config.yaml
activation: "squared_relu"
positions: "rope"
qk_norm: true
parallel_block: false
init_std_o: 0.00699
warmup_steps: 66
decay_fraction: 1.0
decay_shape: "linear"
Each number is 50 + 15 x the weight over its row's rms, rounded and kept within 0 to 99. Layers, rows and columns count from 0. The size before them is the row's rms in percent of the matrix's.

# layer 5 MLP up, 1024x256, rms 0.101, rows 229-256, columns 128-255
103:69 75 26 27 60 46 48 33 56 39 63 40 16 37 53 58 41 30 59 52 42 26 51 40 71 30 69 50 41 49 35 58 60 63 21 40 36 52 68 63 47 44 54 55 24 65 51 54 49 58 41 54 21 65 28 63 49 48 35 28 48 65 61 58 63 31 48 50 36 54 14 55 37 26 62 41 62 36 41 53 49 45 52 41 60 16 58 63 49 44 67 45 58 78 69 57 36 61 70 25 30 45 49 66 34 45 58 55 42 68 39 49 32 45 54 38 65 25 35 76 33 72 61 55 35 77 47 47
096:28 75 77 25 70 50 25 69 53 51 52 81 52 72 69 52 54 59 54 56 27 26 46 59 49 22 49 58 65 63 53 54 58 66 39 53 40 42 40 34 38 33 69 67 43 41 45 54 51 53 85 35 55 39 00 59 47 63 43 27 41 22 48 22 47 59 51 68 59 60 34 55 25 68 38 44 77 37 39 35 53 71 53 31 44 37 62 41 49 75 45 42 43 61 50 31 65 96 33 34 74 53 73 56 61 33 51 31 49 76 46 31 63 81 41 63 44 38 55 45 55 72 57 29 45 66 34 56
092:49 87 47 20 40 22 58 94 30 66 67 70 70 32 38 09 90 62 59 35 42 62 21 54 53 44 62 39 47 66 23 68 31 70 46 32 75 45 43 75 60 60 50 50 32 56 71 67 44 24 54 54 60 30 55 22 58 53 51 49 27 67 48 40 64 54 26 40 50 68 22 44 44 61 40 68 63 08 45 46 76 46 27 38 33 48 31 38 31 51 36 35 60 59 71 26 45 64 58 44 44 46 63 52 60 36 70 77 79 65 48 72 67 39 35 74 55 56 67 47 48 46 27 37 46 83 60 40
096:69 42 70 53 37 38 63 65 63 43 61 46 38 55 57 58 53 58 49 66 38 73 42 78 46 51 49 42 68 30 71 43 67 38 40 44 19 69 46 65 46 42 61 82 61 17 64 47 32 58 44 56 25 78 53 47 67 40 44 38 31 41 40 63 31 49 27 47 26 74 41 57 43 51 66 53 63 53 55 31 82 69 35 69 65 40 13 46 47 72 55 70 48 22 86 15 71 44 49 71 55 50 62 34 42 64 42 60 50 68 51 64 45 49 60 46 53 80 39 29 48 69 46 56 38 76 42 62
092:84 63 45 64 55 47 32 59 43 69 38 60 61 22 15 53 40 52 18 63 54 57 84 51 43 32 41 48 66 56 15 53 39 58 18 63 38 82 54 45 62 36 47 66 58 54 44 61 35 43 51 46 55 45 50 12 51 49 35 55 38 56 74 47 29 42 51 22 22 18 36 27 31 50 52 43 48 51 42 59 31 59 59 56 68 51 28 59 58 42 59 70 46 44 40 56 50 47 64 60 68 50 44 17 74 57 59 38 52 65 52 51 75 56 45 67 39 56 73 41 58 28 44 53 16 41 42 80
100:45 44 27 61 78 42 59 57 54 38 55 04 53 69 48 59 52 37 66 57 41 59 49 62 63 85 48 46 69 38 52 65 26 53 21 34 48 53 44 51 61 66 49 25 65 45 35 37 73 38 57 31 41 50 46 62 31 26 39 46 30 34 56 13 55 53 57 42 61 46 58 44 61 57 37 32 73 27 63 57 66 45 30 73 41 59 19 59 73 49 58 59 53 56 61 67 49 57 20 37 53 31 44 45 24 35 67 53 51 52 37 56 65 44 70 77 48 39 66 52 31 56 53 50 53 33 47 47
072:39 71 74 51 53 28 55 33 75 43 51 64 68 55 60 59 50 41 52 40 26 54 61 62 39 54 41 22 52 59 47 44 37 61 63 42 53 57 47 09 78 47 60 56 55 33 71 63 61 50 72 18 73 50 62 64 43 41 24 59 71 68 35 66 60 51 47 57 43 51 79 55 29 82 57 42 43 46 53 47 37 49 45 43 36 57 40 78 41 53 58 31 35 56 75 78 43 46 15 38 74 34 70 46 41 62 29 49 65 42 45 64 68 42 71 40 44 84 90 28 48 32 51 66 45 30 45 51
101:59 96 64 30 63 48 49 53 51 56 51 36 49 59 66 82 46 58 43 57 59 60 49 76 25 46 21 35 50 29 72 34 60 32 54 46 69 45 53 52 54 48 69 69 31 47 32 34 42 48 48 51 54 42 70 44 60 54 45 48 53 52 54 51 72 24 74 23 58 41 65 55 36 50 37 83 22 44 53 49 53 38 54 39 70 47 33 58 26 39 20 44 26 63 42 44 19 48 41 50 64 59 63 38 46 45 51 68 50 51 56 43 32 49 43 37 22 33 58 82 71 47 47 23 77 32 48 36
091:64 39 38 51 72 31 38 31 47 70 42 41 36 73 56 51 52 62 55 41 51 45 48 76 56 65 34 48 72 61 58 43 55 30 36 31 15 70 22 46 74 57 49 38 74 53 64 37 38 62 57 40 32 68 34 19 55 13 35 46 51 44 30 54 45 78 28 56 41 57 61 44 41 50 64 67 59 56 71 67 36 67 62 24 64 35 67 48 40 33 79 44 42 45 70 41 35 28 53 49 40 60 47 63 70 55 33 54 76 71 83 59 29 86 34 44 50 39 49 37 22 59 36 50 64 57 45 61
100:13 38 17 42 50 65 48 40 76 19 50 19 34 32 65 59 72 34 73 67 51 85 45 53 50 34 93 52 53 55 79 53 51 50 41 40 44 23 45 59 33 60 52 48 54 62 43 31 49 65 46 34 46 72 44 40 65 74 25 48 53 65 66 41 78 48 51 68 56 46 40 38 34 51 34 53 31 50 30 88 53 42 51 42 36 42 61 77 22 63 47 40 38 52 63 42 62 48 47 62 20 28 69 53 22 82 40 61 62 33 45 39 41 33 64 44 77 71 52 37 45 56 42 60 62 43 82 30
094:72 57 67 33 61 37 29 63 51 42 47 46 54 26 55 44 63 34 39 56 60 43 62 32 64 65 32 57 40 63 52 49 67 54 64 50 56 35 57 39 35 74 64 74 47 43 55 65 72 54 61 70 50 46 57 65 58 35 48 38 31 48 58 75 20 25 65 37 63 63 64 21 46 43 68 58 50 21 49 72 32 35 56 22 66 48 81 34 58 52 54 39 16 51 46 33 70 60 26 44 50 53 60 43 39 48 32 47 44 67 44 46 27 52 37 73 48 55 27 50 56 36 49 66 44 63 58 23
096:56 45 14 68 68 42 44 59 47 63 62 46 58 31 58 76 76 36 47 34 33 38 31 67 44 43 63 92 59 36 31 48 49 83 11 62 73 30 39 80 43 42 56 68 44 68 36 78 76 45 57 55 52 47 51 51 63 59 51 67 61 42 15 29 69 54 47 48 31 45 63 52 66 37 62 61 49 62 73 88 43 71 55 53 25 54 57 43 37 23 51 78 48 57 53 40 53 99 55 51 41 27 51 39 74 47 29 40 66 62 63 45 43 54 41 37 39 46 52 52 44 57 43 27 54 29 24 29
100:65 69 57 67 36 73 60 51 40 47 32 62 38 68 39 59 52 61 40 75 63 51 52 55 80 52 38 36 62 34 20 19 63 70 53 28 00 47 40 61 39 43 66 51 63 50 52 36 47 17 47 34 54 45 49 58 63 48 44 64 54 70 43 37 37 49 55 71 54 62 60 38 61 64 48 63 60 36 38 67 51 45 38 38 40 49 46 43 54 39 54 48 30 69 28 52 58 35 26 68 72 51 83 34 62 38 46 34 31 85 50 46 55 47 75 77 40 53 41 46 30 38 57 50 42 64 84 52
099:60 84 32 49 65 60 38 45 58 69 52 71 23 71 43 40 19 77 39 58 39 55 59 59 72 40 52 71 30 07 24 77 50 27 33 37 61 54 23 43 40 10 59 29 53 60 72 48 36 63 35 19 61 53 50 55 49 25 52 43 23 65 64 57 30 53 44 35 60 53 81 38 63 52 81 37 57 48 63 57 53 61 32 66 09 58 58 56 71 45 77 18 72 66 54 54 33 66 52 45 47 58 60 44 46 49 68 57 46 31 80 30 38 69 39 54 68 75 38 55 48 42 37 62 60 86 44 68
104:39 32 33 47 52 30 60 62 47 40 64 75 61 78 35 30 35 61 34 44 31 51 60 75 58 74 47 39 41 65 44 56 65 61 48 44 37 62 54 34 33 25 61 46 35 53 64 55 67 18 46 50 56 58 71 69 52 46 40 64 47 68 45 38 42 46 30 62 57 73 19 73 42 32 39 77 49 40 61 33 35 41 90 81 50 20 50 45 30 63 29 37 57 31 46 54 40 42 21 52 52 51 64 65 52 54 61 64 28 67 63 63 68 67 55 22 32 51 47 43 58 50 54 51 44 58 69 29
108:25 51 70 73 59 40 40 53 48 51 33 38 53 57 39 47 47 18 34 22 37 59 54 68 34 47 81 48 69 43 28 68 83 59 25 42 12 68 54 57 62 41 46 49 39 61 56 36 45 40 42 49 58 43 59 11 20 54 44 69 36 22 43 29 38 55 49 56 35 65 50 59 66 68 66 67 56 41 40 44 84 40 43 39 52 55 50 43 49 39 43 48 38 58 40 38 40 57 25 58 64 25 49 89 41 65 58 37 38 29 48 35 41 63 29 52 77 42 66 38 47 19 49 50 46 49 45 53
097:26 43 50 31 56 56 35 37 53 32 62 84 57 74 39 64 80 20 45 60 58 50 50 66 51 73 40 20 23 66 48 14 29 74 61 55 47 37 26 84 40 58 36 53 50 59 54 54 62 53 42 51 46 35 61 32 57 37 43 50 67 52 38 37 40 64 50 49 40 51 62 40 47 50 39 58 54 49 39 60 61 72 55 66 37 50 77 65 44 38 24 38 36 50 21 53 36 28 53 34 46 68 45 40 77 37 32 45 32 27 81 59 62 14 46 61 61 33 70 57 80 41 37 56 45 51 76 60
106:69 39 66 73 51 51 60 54 37 41 73 41 51 40 55 55 26 46 37 43 53 47 52 73 54 40 52 73 44 45 55 41 54 54 13 29 47 42 35 72 38 38 60 41 40 59 46 37 51 78 53 48 41 55 63 47 65 42 37 57 30 50 49 68 25 42 65 60 64 53 48 57 55 65 50 50 51 78 53 72 51 50 35 56 46 20 49 83 45 56 48 44 33 13 34 61 57 14 41 66 44 63 35 33 40 26 46 13 55 60 50 47 48 27 39 39 43 69 42 52 44 53 69 46 73 40 63 69
093:32 51 57 82 51 39 31 30 76 56 57 60 57 54 68 34 22 37 61 36 55 40 50 58 56 68 62 41 50 47 62 65 48 71 77 64 71 69 43 41 58 60 48 61 44 52 67 39 42 66 44 50 29 59 61 35 80 61 60 58 53 69 51 68 50 49 62 45 57 60 65 47 56 48 27 54 62 83 61 52 61 63 33 48 43 39 81 46 68 45 28 58 38 41 54 73 38 67 40 60 61 43 59 21 68 34 42 40 48 62 50 63 31 45 32 60 56 60 58 43 52 53 38 33 65 71 50 54
101:37 51 64 28 33 19 49 50 30 62 47 42 49 51 59 30 79 56 54 62 52 50 72 57 56 67 51 46 40 37 45 79 17 62 46 37 22 53 51 23 64 60 61 84 66 35 53 50 59 71 45 51 51 37 58 39 57 32 62 20 55 46 78 78 45 62 32 28 68 39 24 53 47 44 40 49 60 26 53 07 38 69 41 49 42 62 18 57 51 36 61 54 46 49 88 55 74 58 47 50 44 70 57 34 69 50 48 38 60 66 50 73 58 22 65 66 22 60 28 63 60 65 51 48 38 50 47 55
102:62 49 48 70 00 71 53 44 46 42 35 55 59 68 34 33 72 65 40 53 61 41 41 53 32 64 58 34 58 66 60 87 55 79 47 30 54 48 38 69 49 57 53 63 53 56 49 27 56 48 54 40 51 44 43 32 56 40 62 48 72 42 45 44 55 59 37 62 37 74 59 42 78 41 62 41 43 54 81 23 45 40 52 51 63 19 54 42 32 32 60 60 72 55 76 62 50 57 58 51 33 73 56 42 43 79 74 46 34 48 24 51 54 57 46 48 59 55 33 46 52 63 37 32 42 37 60 80
102:51 46 65 54 42 79 71 34 70 40 50 23 62 51 50 57 57 51 45 67 44 71 41 60 42 70 66 29 48 40 30 66 73 74 48 47 42 55 43 52 47 45 42 67 29 71 43 30 51 06 62 43 32 67 58 44 18 39 67 42 69 56 49 46 55 69 23 53 55 49 29 38 57 67 52 53 58 72 49 51 35 21 46 43 47 34 85 42 52 61 64 39 60 65 32 52 49 29 44 54 46 69 55 55 59 43 87 60 72 38 59 58 52 56 43 61 40 42 32 26 56 68 34 29 47 66 58 56
100:74 40 70 68 56 51 57 39 51 65 67 62 26 67 27 75 79 17 11 42 34 40 64 41 32 43 55 36 34 60 44 49 54 47 56 75 77 67 52 34 65 60 54 17 39 29 45 53 43 59 74 55 57 52 37 47 62 54 62 46 69 51 31 54 56 56 70 38 36 27 35 47 43 47 42 57 58 36 60 47 19 56 50 52 74 46 69 77 49 38 52 62 41 33 59 45 39 44 52 75 52 54 59 42 54 35 28 39 48 42 34 54 64 38 66 46 73 63 58 50 53 59 23 51 62 50 48 30
110:71 54 18 53 34 56 24 61 28 62 44 35 25 72 56 70 47 47 53 42 42 49 51 50 39 47 23 41 55 32 47 64 58 31 71 28 34 53 41 49 29 00 48 55 39 50 17 42 28 69 69 57 46 30 32 43 56 50 45 26 64 62 33 75 70 41 30 63 62 43 49 44 39 79 42 72 44 60 50 38 38 52 29 26 56 50 62 38 40 39 28 47 22 52 54 36 46 74 38 58 41 42 59 57 46 51 57 62 40 58 55 25 52 59 77 66 60 54 76 74 39 70 54 56 75 64 66 61
099:48 66 19 72 44 54 45 35 61 35 66 47 42 48 52 44 55 11 64 63 55 55 46 61 45 62 45 33 46 37 62 26 25 62 46 61 53 26 55 45 37 60 69 52 40 45 43 49 55 42 57 71 44 79 74 26 36 59 44 53 29 52 54 42 36 70 36 56 51 68 61 80 56 65 53 71 80 44 45 82 63 58 28 75 70 41 33 54 57 49 60 32 59 53 32 73 61 53 43 86 64 14 58 30 50 30 59 39 29 69 68 45 43 29 64 61 40 66 62 41 14 61 80 93 47 65 28 50
088:25 44 57 41 32 20 55 49 72 42 36 67 56 52 62 49 48 54 65 54 39 42 81 65 89 31 43 53 47 29 47 61 48 67 41 49 62 65 72 31 52 57 62 26 45 54 73 72 66 48 38 61 67 50 25 56 13 46 36 37 38 66 43 56 55 66 49 54 47 53 34 51 45 46 59 61 69 43 49 64 82 82 77 75 35 24 47 51 64 47 39 56 49 50 49 58 74 42 24 60 61 45 41 76 62 69 42 51 30 61 58 48 68 52 38 28 48 66 59 25 41 30 67 40 59 61 17 49
098:49 68 42 39 57 50 53 58 63 41 58 25 61 31 44 30 25 51 47 56 30 74 58 44 57 42 42 50 55 87 36 65 16 70 47 61 11 40 47 94 59 43 48 63 69 45 52 62 40 29 68 32 57 58 69 43 68 43 33 73 77 58 26 14 57 50 55 57 37 60 45 69 38 50 31 49 51 46 39 41 33 51 29 55 90 54 37 42 51 63 61 42 45 38 58 45 35 38 44 82 36 64 22 34 43 49 41 28 51 54 51 69 45 44 69 52 36 61 65 40 55 29 38 72 41 64 34 33
094:58 51 43 77 52 57 42 46 47 57 73 48 64 82 79 54 43 27 66 70 52 47 64 53 41 24 37 33 50 40 53 46 59 63 49 17 59 52 40 51 73 38 50 45 67 31 37 46 59 38 58 52 44 33 59 34 31 75 42 68 21 56 51 58 68 56 30 50 39 40 77 75 63 38 47 37 60 40 37 67 43 71 44 48 41 38 61 51 69 61 64 42 51 72 37 14 24 52 35 53 25 23 44 48 38 34 14 56 74 58 43 82 68 74 50 66 46 52 37 59 47 41 62 61 65 60 52 71
# layer 5 MLP down (transposed), 1024x256, rms 0.106, rows 229-255, columns 128-255
096:38 66 36 28 60 57 46 57 48 89 45 60 48 41 31 31 39 45 55 46 39 45 44 52 33 47 71 50 62 38 30 63 59 62 62 74 41 36 60 47 46 62 51 67 51 27 46 70 49 47 68 21 77 24 40 55 46 58 48 61 39 60 65 46 74 31 50 55 37 50 48 57 17 77 51 67 40 52 48 46 65 47 33 64 96 63 32 65 54 51 63 81 46 59 86 26 44 20 75 55 50 65 29 38 63 72 34 51 65 65 55 59 40 26 77 49 40 45 50 30 69 68 54 35 39 45 47 67
101:39 28 62 59 79 45 41 48 59 42 47 57 65 29 30 27 71 47 49 68 38 53 33 44 66 41 74 49 30 43 62 21 47 53 39 26 60 50 45 46 49 47 63 57 39 67 50 55 62 50 83 42 63 55 69 53 71 41 39 63 45 23 22 64 48 67 41 86 51 58 56 40 58 71 44 52 56 93 54 54 65 58 45 55 47 42 34 55 51 55 67 47 30 69 31 34 66 34 65 39 59 58 64 45 36 32 56 61 30 22 66 52 45 39 70 40 33 57 49 31 92 53 56 63 57 50 55 42
095:59 43 40 67 32 41 63 75 62 60 41 24 38 70 59 31 59 56 18 20 69 45 54 42 46 44 50 43 62 39 27 63 51 85 37 40 48 46 48 37 70 51 68 49 41 57 58 76 59 38 47 41 45 29 56 28 39 55 68 43 78 59 21 84 41 60 29 73 44 70 71 61 39 48 66 39 55 39 53 23 68 59 40 46 40 75 60 35 33 66 70 55 37 36 65 56 56 63 33 61 46 41 35 43 60 39 37 62 49 34 37 57 56 51 50 46 52 79 39 65 25 60 43 67 79 50 54 37
097:55 53 40 37 52 60 56 42 20 65 44 51 74 44 35 77 72 23 46 43 25 55 32 36 61 69 68 57 44 52 31 54 43 47 60 65 39 46 51 39 59 43 67 59 19 50 50 50 29 60 47 39 43 48 38 23 44 63 72 54 19 46 30 59 63 46 54 26 43 67 51 36 55 60 87 75 52 77 57 62 59 30 58 34 49 54 61 41 30 48 45 27 79 64 66 11 69 33 50 58 18 37 58 46 45 52 41 62 46 42 66 47 40 40 68 65 25 61 56 39 60 48 61 37 41 44 73 30
098:51 68 51 52 60 35 50 35 23 44 41 52 61 50 25 48 42 63 52 61 34 71 55 60 45 09 62 31 57 28 79 37 50 38 76 53 26 77 62 65 62 44 29 56 52 47 13 63 46 74 89 52 41 68 40 30 54 56 59 54 27 62 48 42 36 41 46 16 62 49 74 53 43 48 53 49 49 71 63 43 41 33 39 63 65 37 55 39 71 53 39 40 65 43 74 32 24 54 61 71 61 75 52 64 59 55 45 60 37 66 71 37 39 61 33 27 42 44 67 34 56 55 74 40 09 37 65 56
092:26 47 30 60 54 65 55 53 53 70 47 33 51 45 65 73 53 60 33 54 59 53 44 48 42 55 35 85 56 41 65 42 18 62 60 26 48 71 57 52 28 60 60 48 61 48 36 31 35 53 52 50 25 56 35 18 65 73 69 27 24 99 58 41 52 75 60 44 41 55 89 40 51 25 16 26 57 45 35 21 34 69 40 47 43 33 44 39 34 51 47 68 45 50 43 51 84 71 42 41 77 50 37 39 64 43 85 55 61 69 47 62 49 55 26 38 67 49 17 43 63 56 47 42 59 68 44 40
061:60 29 37 55 60 69 40 62 61 67 47 38 41 49 32 35 77 48 61 57 56 33 35 55 66 43 40 30 63 23 24 68 53 79 43 72 55 58 41 62 11 55 42 43 59 69 43 53 26 50 43 48 37 59 47 17 58 51 60 49 68 00 34 75 34 65 60 61 48 31 43 34 55 16 34 63 51 45 29 61 48 44 77 58 60 36 72 55 40 60 34 50 47 40 48 35 66 48 44 54 23 56 49 50 22 33 44 64 34 50 40 44 47 50 23 79 52 32 45 81 33 58 43 33 57 57 53 60
103:38 45 61 70 52 58 49 64 58 93 50 55 34 47 80 77 49 56 51 55 39 36 65 77 38 40 53 47 54 30 62 33 64 71 49 49 31 51 59 43 43 14 45 68 39 48 41 92 39 53 48 65 55 24 53 43 56 45 38 48 40 48 62 50 53 58 42 54 43 56 75 61 80 51 51 77 80 24 49 63 52 63 36 56 39 33 59 57 50 13 42 75 39 33 27 43 30 53 38 46 31 35 50 45 53 36 44 66 50 54 54 49 40 95 78 47 49 46 36 70 50 80 46 63 13 35 37 43
097:84 61 61 44 50 70 45 52 69 40 61 25 61 16 35 39 67 24 70 58 54 37 68 52 30 35 65 13 48 55 61 58 64 53 62 68 43 40 60 49 79 44 77 22 60 24 37 38 25 39 50 46 51 38 51 57 63 50 56 51 58 79 55 52 50 25 60 65 41 63 67 42 39 24 35 61 31 60 39 57 52 43 51 46 55 60 80 63 55 20 27 56 52 44 23 61 65 29 30 45 55 59 81 56 69 66 80 37 47 48 41 61 47 60 65 58 50 38 52 48 37 54 29 56 57 51 51 46
100:39 71 68 74 54 32 30 49 25 52 48 59 31 71 43 44 21 54 70 07 51 45 50 67 33 35 66 54 72 23 62 52 78 93 48 26 59 49 60 73 41 47 61 17 55 57 52 29 38 25 58 58 23 61 56 53 69 50 54 43 95 17 54 51 49 56 71 48 61 63 63 49 62 61 64 33 54 32 83 85 44 33 32 45 53 60 57 38 37 38 55 19 27 43 42 69 65 34 37 45 27 25 61 37 50 32 78 60 58 47 46 78 57 59 49 47 55 55 51 74 52 72 72 53 59 42 54 52
096:44 31 75 41 49 41 44 52 46 50 26 27 61 13 55 54 67 80 62 68 66 60 43 53 47 65 57 56 56 42 51 44 28 62 47 55 66 58 52 41 33 40 39 66 63 46 24 40 57 60 35 99 33 50 39 46 86 40 47 17 40 67 29 18 66 84 44 58 53 95 71 63 69 55 52 49 36 52 59 47 43 41 69 42 55 34 57 65 64 66 34 50 62 51 56 50 51 66 70 46 41 62 14 28 62 33 44 62 45 69 43 53 73 36 61 25 70 47 37 48 64 49 55 40 40 39 73 30
095:65 71 69 28 63 33 87 37 74 41 64 36 74 45 24 38 32 56 69 52 46 35 37 29 47 51 48 36 91 57 48 69 49 34 30 53 46 50 56 57 23 57 66 60 38 69 49 46 60 70 36 48 28 62 49 54 18 62 60 18 40 54 56 37 59 59 49 28 53 57 43 72 33 49 67 72 44 79 27 33 52 63 57 17 77 53 55 60 53 58 26 64 45 52 48 54 69 28 44 74 30 32 40 73 63 59 49 34 67 52 49 48 43 61 49 61 43 54 69 56 53 48 25 77 55 31 70 72
100:49 35 67 29 50 55 91 36 59 46 29 74 64 37 38 45 46 64 27 52 75 43 38 26 55 43 51 79 36 95 36 50 48 21 45 72 53 53 28 53 53 54 58 37 73 55 57 50 32 39 49 46 13 18 61 33 67 41 68 36 58 68 63 65 48 39 45 49 61 57 47 54 46 44 73 42 25 72 39 45 54 43 53 56 51 45 50 38 24 56 45 46 66 82 44 55 64 51 61 61 37 24 55 74 49 49 35 82 65 52 57 62 80 70 50 63 24 44 37 67 44 40 53 38 60 71 52 54
101:38 75 46 85 62 26 64 31 48 41 53 71 53 49 56 31 40 41 38 45 51 57 53 34 43 31 47 61 43 71 42 58 66 41 34 36 73 37 41 72 60 43 57 43 54 52 75 31 47 72 41 36 39 42 61 62 63 35 44 53 61 58 52 53 45 52 61 87 60 50 50 51 59 61 55 38 55 45 54 47 27 31 00 33 43 50 63 50 59 66 33 18 56 51 32 51 27 43 49 49 67 38 59 23 30 40 60 56 67 56 69 50 50 41 53 11 73 62 51 53 37 53 37 51 30 42 61 93
098:47 45 54 56 63 41 17 40 63 30 67 23 56 64 48 39 29 40 62 54 55 52 58 41 67 46 34 56 67 54 65 35 57 67 54 54 79 51 53 63 67 59 10 47 61 61 46 59 42 10 58 34 76 52 60 54 68 38 36 41 62 30 37 38 24 37 45 61 36 58 46 55 57 38 43 50 27 22 67 54 51 38 58 54 50 02 61 66 57 66 19 57 90 58 58 45 57 73 57 37 53 69 65 83 57 46 43 47 65 60 30 47 52 42 57 22 82 22 76 38 70 56 37 32 57 59 48 68
104:74 75 39 44 49 36 47 48 45 19 47 49 44 40 63 55 31 63 32 53 38 80 70 41 50 28 90 53 40 27 29 63 76 39 67 47 55 45 39 40 49 53 69 74 70 53 75 58 54 47 57 51 35 61 84 47 36 58 46 48 30 67 42 36 37 37 54 66 59 51 34 78 65 76 52 68 45 56 59 42 40 34 23 57 62 49 43 69 56 44 67 30 59 24 62 33 50 31 41 44 47 41 46 54 91 57 44 45 52 44 57 46 59 45 76 52 50 28 42 43 11 52 41 13 27 58 61 57
100:55 26 50 65 23 66 42 69 53 24 54 69 72 39 43 76 41 34 57 39 34 60 30 54 57 63 46 79 61 58 35 37 38 56 54 42 32 58 54 68 22 49 53 52 48 27 64 32 29 66 54 51 73 44 66 60 29 41 62 50 44 67 55 31 65 80 66 56 31 55 54 52 47 25 52 51 46 44 44 58 48 40 77 36 64 31 59 30 38 61 40 65 29 47 22 41 55 53 43 63 62 60 16 61 44 42 23 41 69 25 81 55 35 10 44 46 82 61 30 31 87 56 57 38 86 64 70 32
101:80 46 41 47 45 90 48 47 27 42 57 28 57 57 38 54 32 38 45 40 28 40 55 77 59 31 62 31 62 46 62 52 33 37 33 42 57 42 42 84 45 46 51 22 42 42 43 58 78 43 44 58 83 55 46 53 55 10 39 30 46 18 66 30 43 37 47 56 59 41 46 82 40 49 46 41 32 61 55 57 64 57 37 66 62 53 27 47 38 55 39 70 30 54 71 24 27 55 38 52 51 61 27 40 45 64 57 58 72 31 38 44 60 45 24 46 47 54 08 50 58 45 41 63 65 32 67 61
092:57 41 60 45 58 52 45 25 42 43 43 43 73 40 64 55 60 60 33 82 28 66 39 42 25 41 47 53 57 36 67 52 59 22 59 35 53 30 52 21 38 28 67 58 51 57 58 27 45 65 41 41 28 21 53 61 57 21 40 49 79 58 44 41 68 28 50 55 17 54 89 64 57 19 65 56 44 52 53 40 41 52 58 28 47 49 56 37 59 37 43 29 32 66 53 49 32 63 42 42 61 82 67 69 54 37 50 59 44 51 57 31 24 68 66 59 67 26 44 50 53 49 47 30 64 44 62 47
103:54 53 49 48 44 28 52 42 14 59 54 37 54 64 31 73 61 46 56 69 53 51 49 53 57 26 51 53 51 36 62 66 36 59 61 44 50 72 43 46 42 62 53 71 60 40 62 60 55 49 51 66 14 62 58 27 36 42 22 37 58 58 54 42 47 58 31 41 76 36 28 45 67 26 30 53 50 60 40 25 34 48 39 48 21 46 46 45 54 39 65 47 68 44 49 49 58 71 69 59 52 77 52 47 54 52 38 44 49 42 52 49 24 58 72 95 55 91 23 75 43 57 59 54 63 23 48 49
098:41 39 44 67 28 36 42 68 54 47 45 50 72 58 53 59 41 56 37 68 54 32 39 46 35 67 41 52 11 63 56 39 25 33 60 25 71 50 63 55 45 48 42 49 56 48 51 29 52 56 57 50 75 75 54 66 60 70 27 63 60 78 48 22 56 64 45 47 77 56 44 54 25 53 54 46 64 45 57 63 40 43 60 62 32 54 70 43 63 52 39 31 48 77 50 32 65 49 54 20 70 40 60 69 64 18 50 39 67 38 36 44 35 51 64 45 47 30 38 46 61 70 35 68 50 35 46 70
100:53 54 46 51 35 67 55 44 41 38 14 61 83 65 82 39 40 31 57 42 23 36 39 39 60 46 58 24 21 14 52 40 48 43 65 44 56 34 47 36 39 66 44 58 30 29 40 71 50 55 52 32 40 62 30 47 40 70 32 47 69 48 51 45 37 64 68 33 59 79 40 41 84 58 72 50 52 59 38 43 72 58 21 61 59 55 35 61 44 35 40 40 71 58 58 63 40 41 33 61 67 53 66 39 78 33 67 63 90 54 46 39 63 56 64 41 42 57 23 60 47 44 56 31 44 57 41 42
106:55 23 71 58 41 61 47 20 52 39 45 46 26 66 44 47 46 38 20 32 38 23 48 56 56 66 58 39 38 58 49 62 63 45 61 61 58 66 62 14 26 59 43 37 43 43 34 47 64 68 72 41 28 48 66 40 55 72 35 46 24 42 47 43 61 58 25 55 73 35 22 68 55 30 36 31 38 73 45 71 22 32 46 34 64 16 24 64 68 54 49 70 57 71 49 41 40 27 38 58 45 50 81 37 40 48 52 47 56 24 47 58 45 39 72 20 37 64 45 33 46 58 59 60 47 70 43 45
111:71 34 47 53 74 38 47 34 51 26 59 19 74 62 48 65 54 69 66 64 42 48 66 66 66 22 46 54 63 40 47 44 78 26 66 54 38 27 39 22 48 66 27 67 51 37 43 73 55 72 61 46 27 64 58 13 46 22 49 53 45 71 58 50 62 34 61 58 82 24 24 58 53 62 45 30 42 46 61 55 46 48 23 48 48 65 46 59 54 30 51 70 38 55 60 33 39 41 67 54 55 76 57 75 55 00 41 77 44 49 67 63 57 41 62 40 53 75 21 59 41 67 48 76 22 45 51 51
100:24 57 48 54 50 70 46 65 25 28 56 27 42 60 28 59 54 76 40 64 42 43 39 75 29 44 65 26 51 53 74 59 56 11 84 46 47 66 29 52 44 43 32 69 63 33 57 45 31 54 34 66 74 67 54 50 60 61 86 48 43 02 54 29 54 28 36 50 38 45 63 45 31 48 39 46 67 41 34 30 51 30 42 31 57 76 35 66 59 63 52 52 66 65 44 61 61 35 71 68 42 54 59 76 30 59 45 48 61 41 78 34 21 30 13 38 67 37 54 42 50 42 47 53 37 49 41 61
094:56 54 57 38 44 51 70 58 42 50 51 46 42 50 50 43 62 82 34 44 46 40 55 26 26 69 38 49 75 51 58 53 45 62 56 42 31 59 53 29 12 86 67 48 60 67 30 35 55 34 61 52 41 71 75 49 76 27 28 50 61 57 61 45 75 39 46 55 53 34 55 52 53 25 66 33 53 29 49 78 42 42 68 73 34 12 59 39 57 31 41 61 48 53 21 71 49 79 63 59 64 20 73 60 55 37 62 75 38 28 50 95 53 49 53 47 56 72 45 64 33 65 49 36 42 41 78 83
094:50 52 33 25 53 30 52 31 58 71 29 38 53 44 55 21 46 53 45 40 21 50 35 30 51 38 44 35 59 62 60 51 66 64 45 80 48 35 47 66 21 43 40 45 43 56 75 37 61 36 56 18 85 70 38 33 48 47 45 72 52 53 37 74 36 21 63 31 35 68 63 27 32 29 30 43 47 70 71 57 39 38 49 24 44 46 63 33 53 43 54 30 51 35 49 46 71 54 70 59 56 36 74 47 31 25 56 77 31 33 44 67 66 10 29 66 31 40 72 49 62 43 69 42 52 41 52 49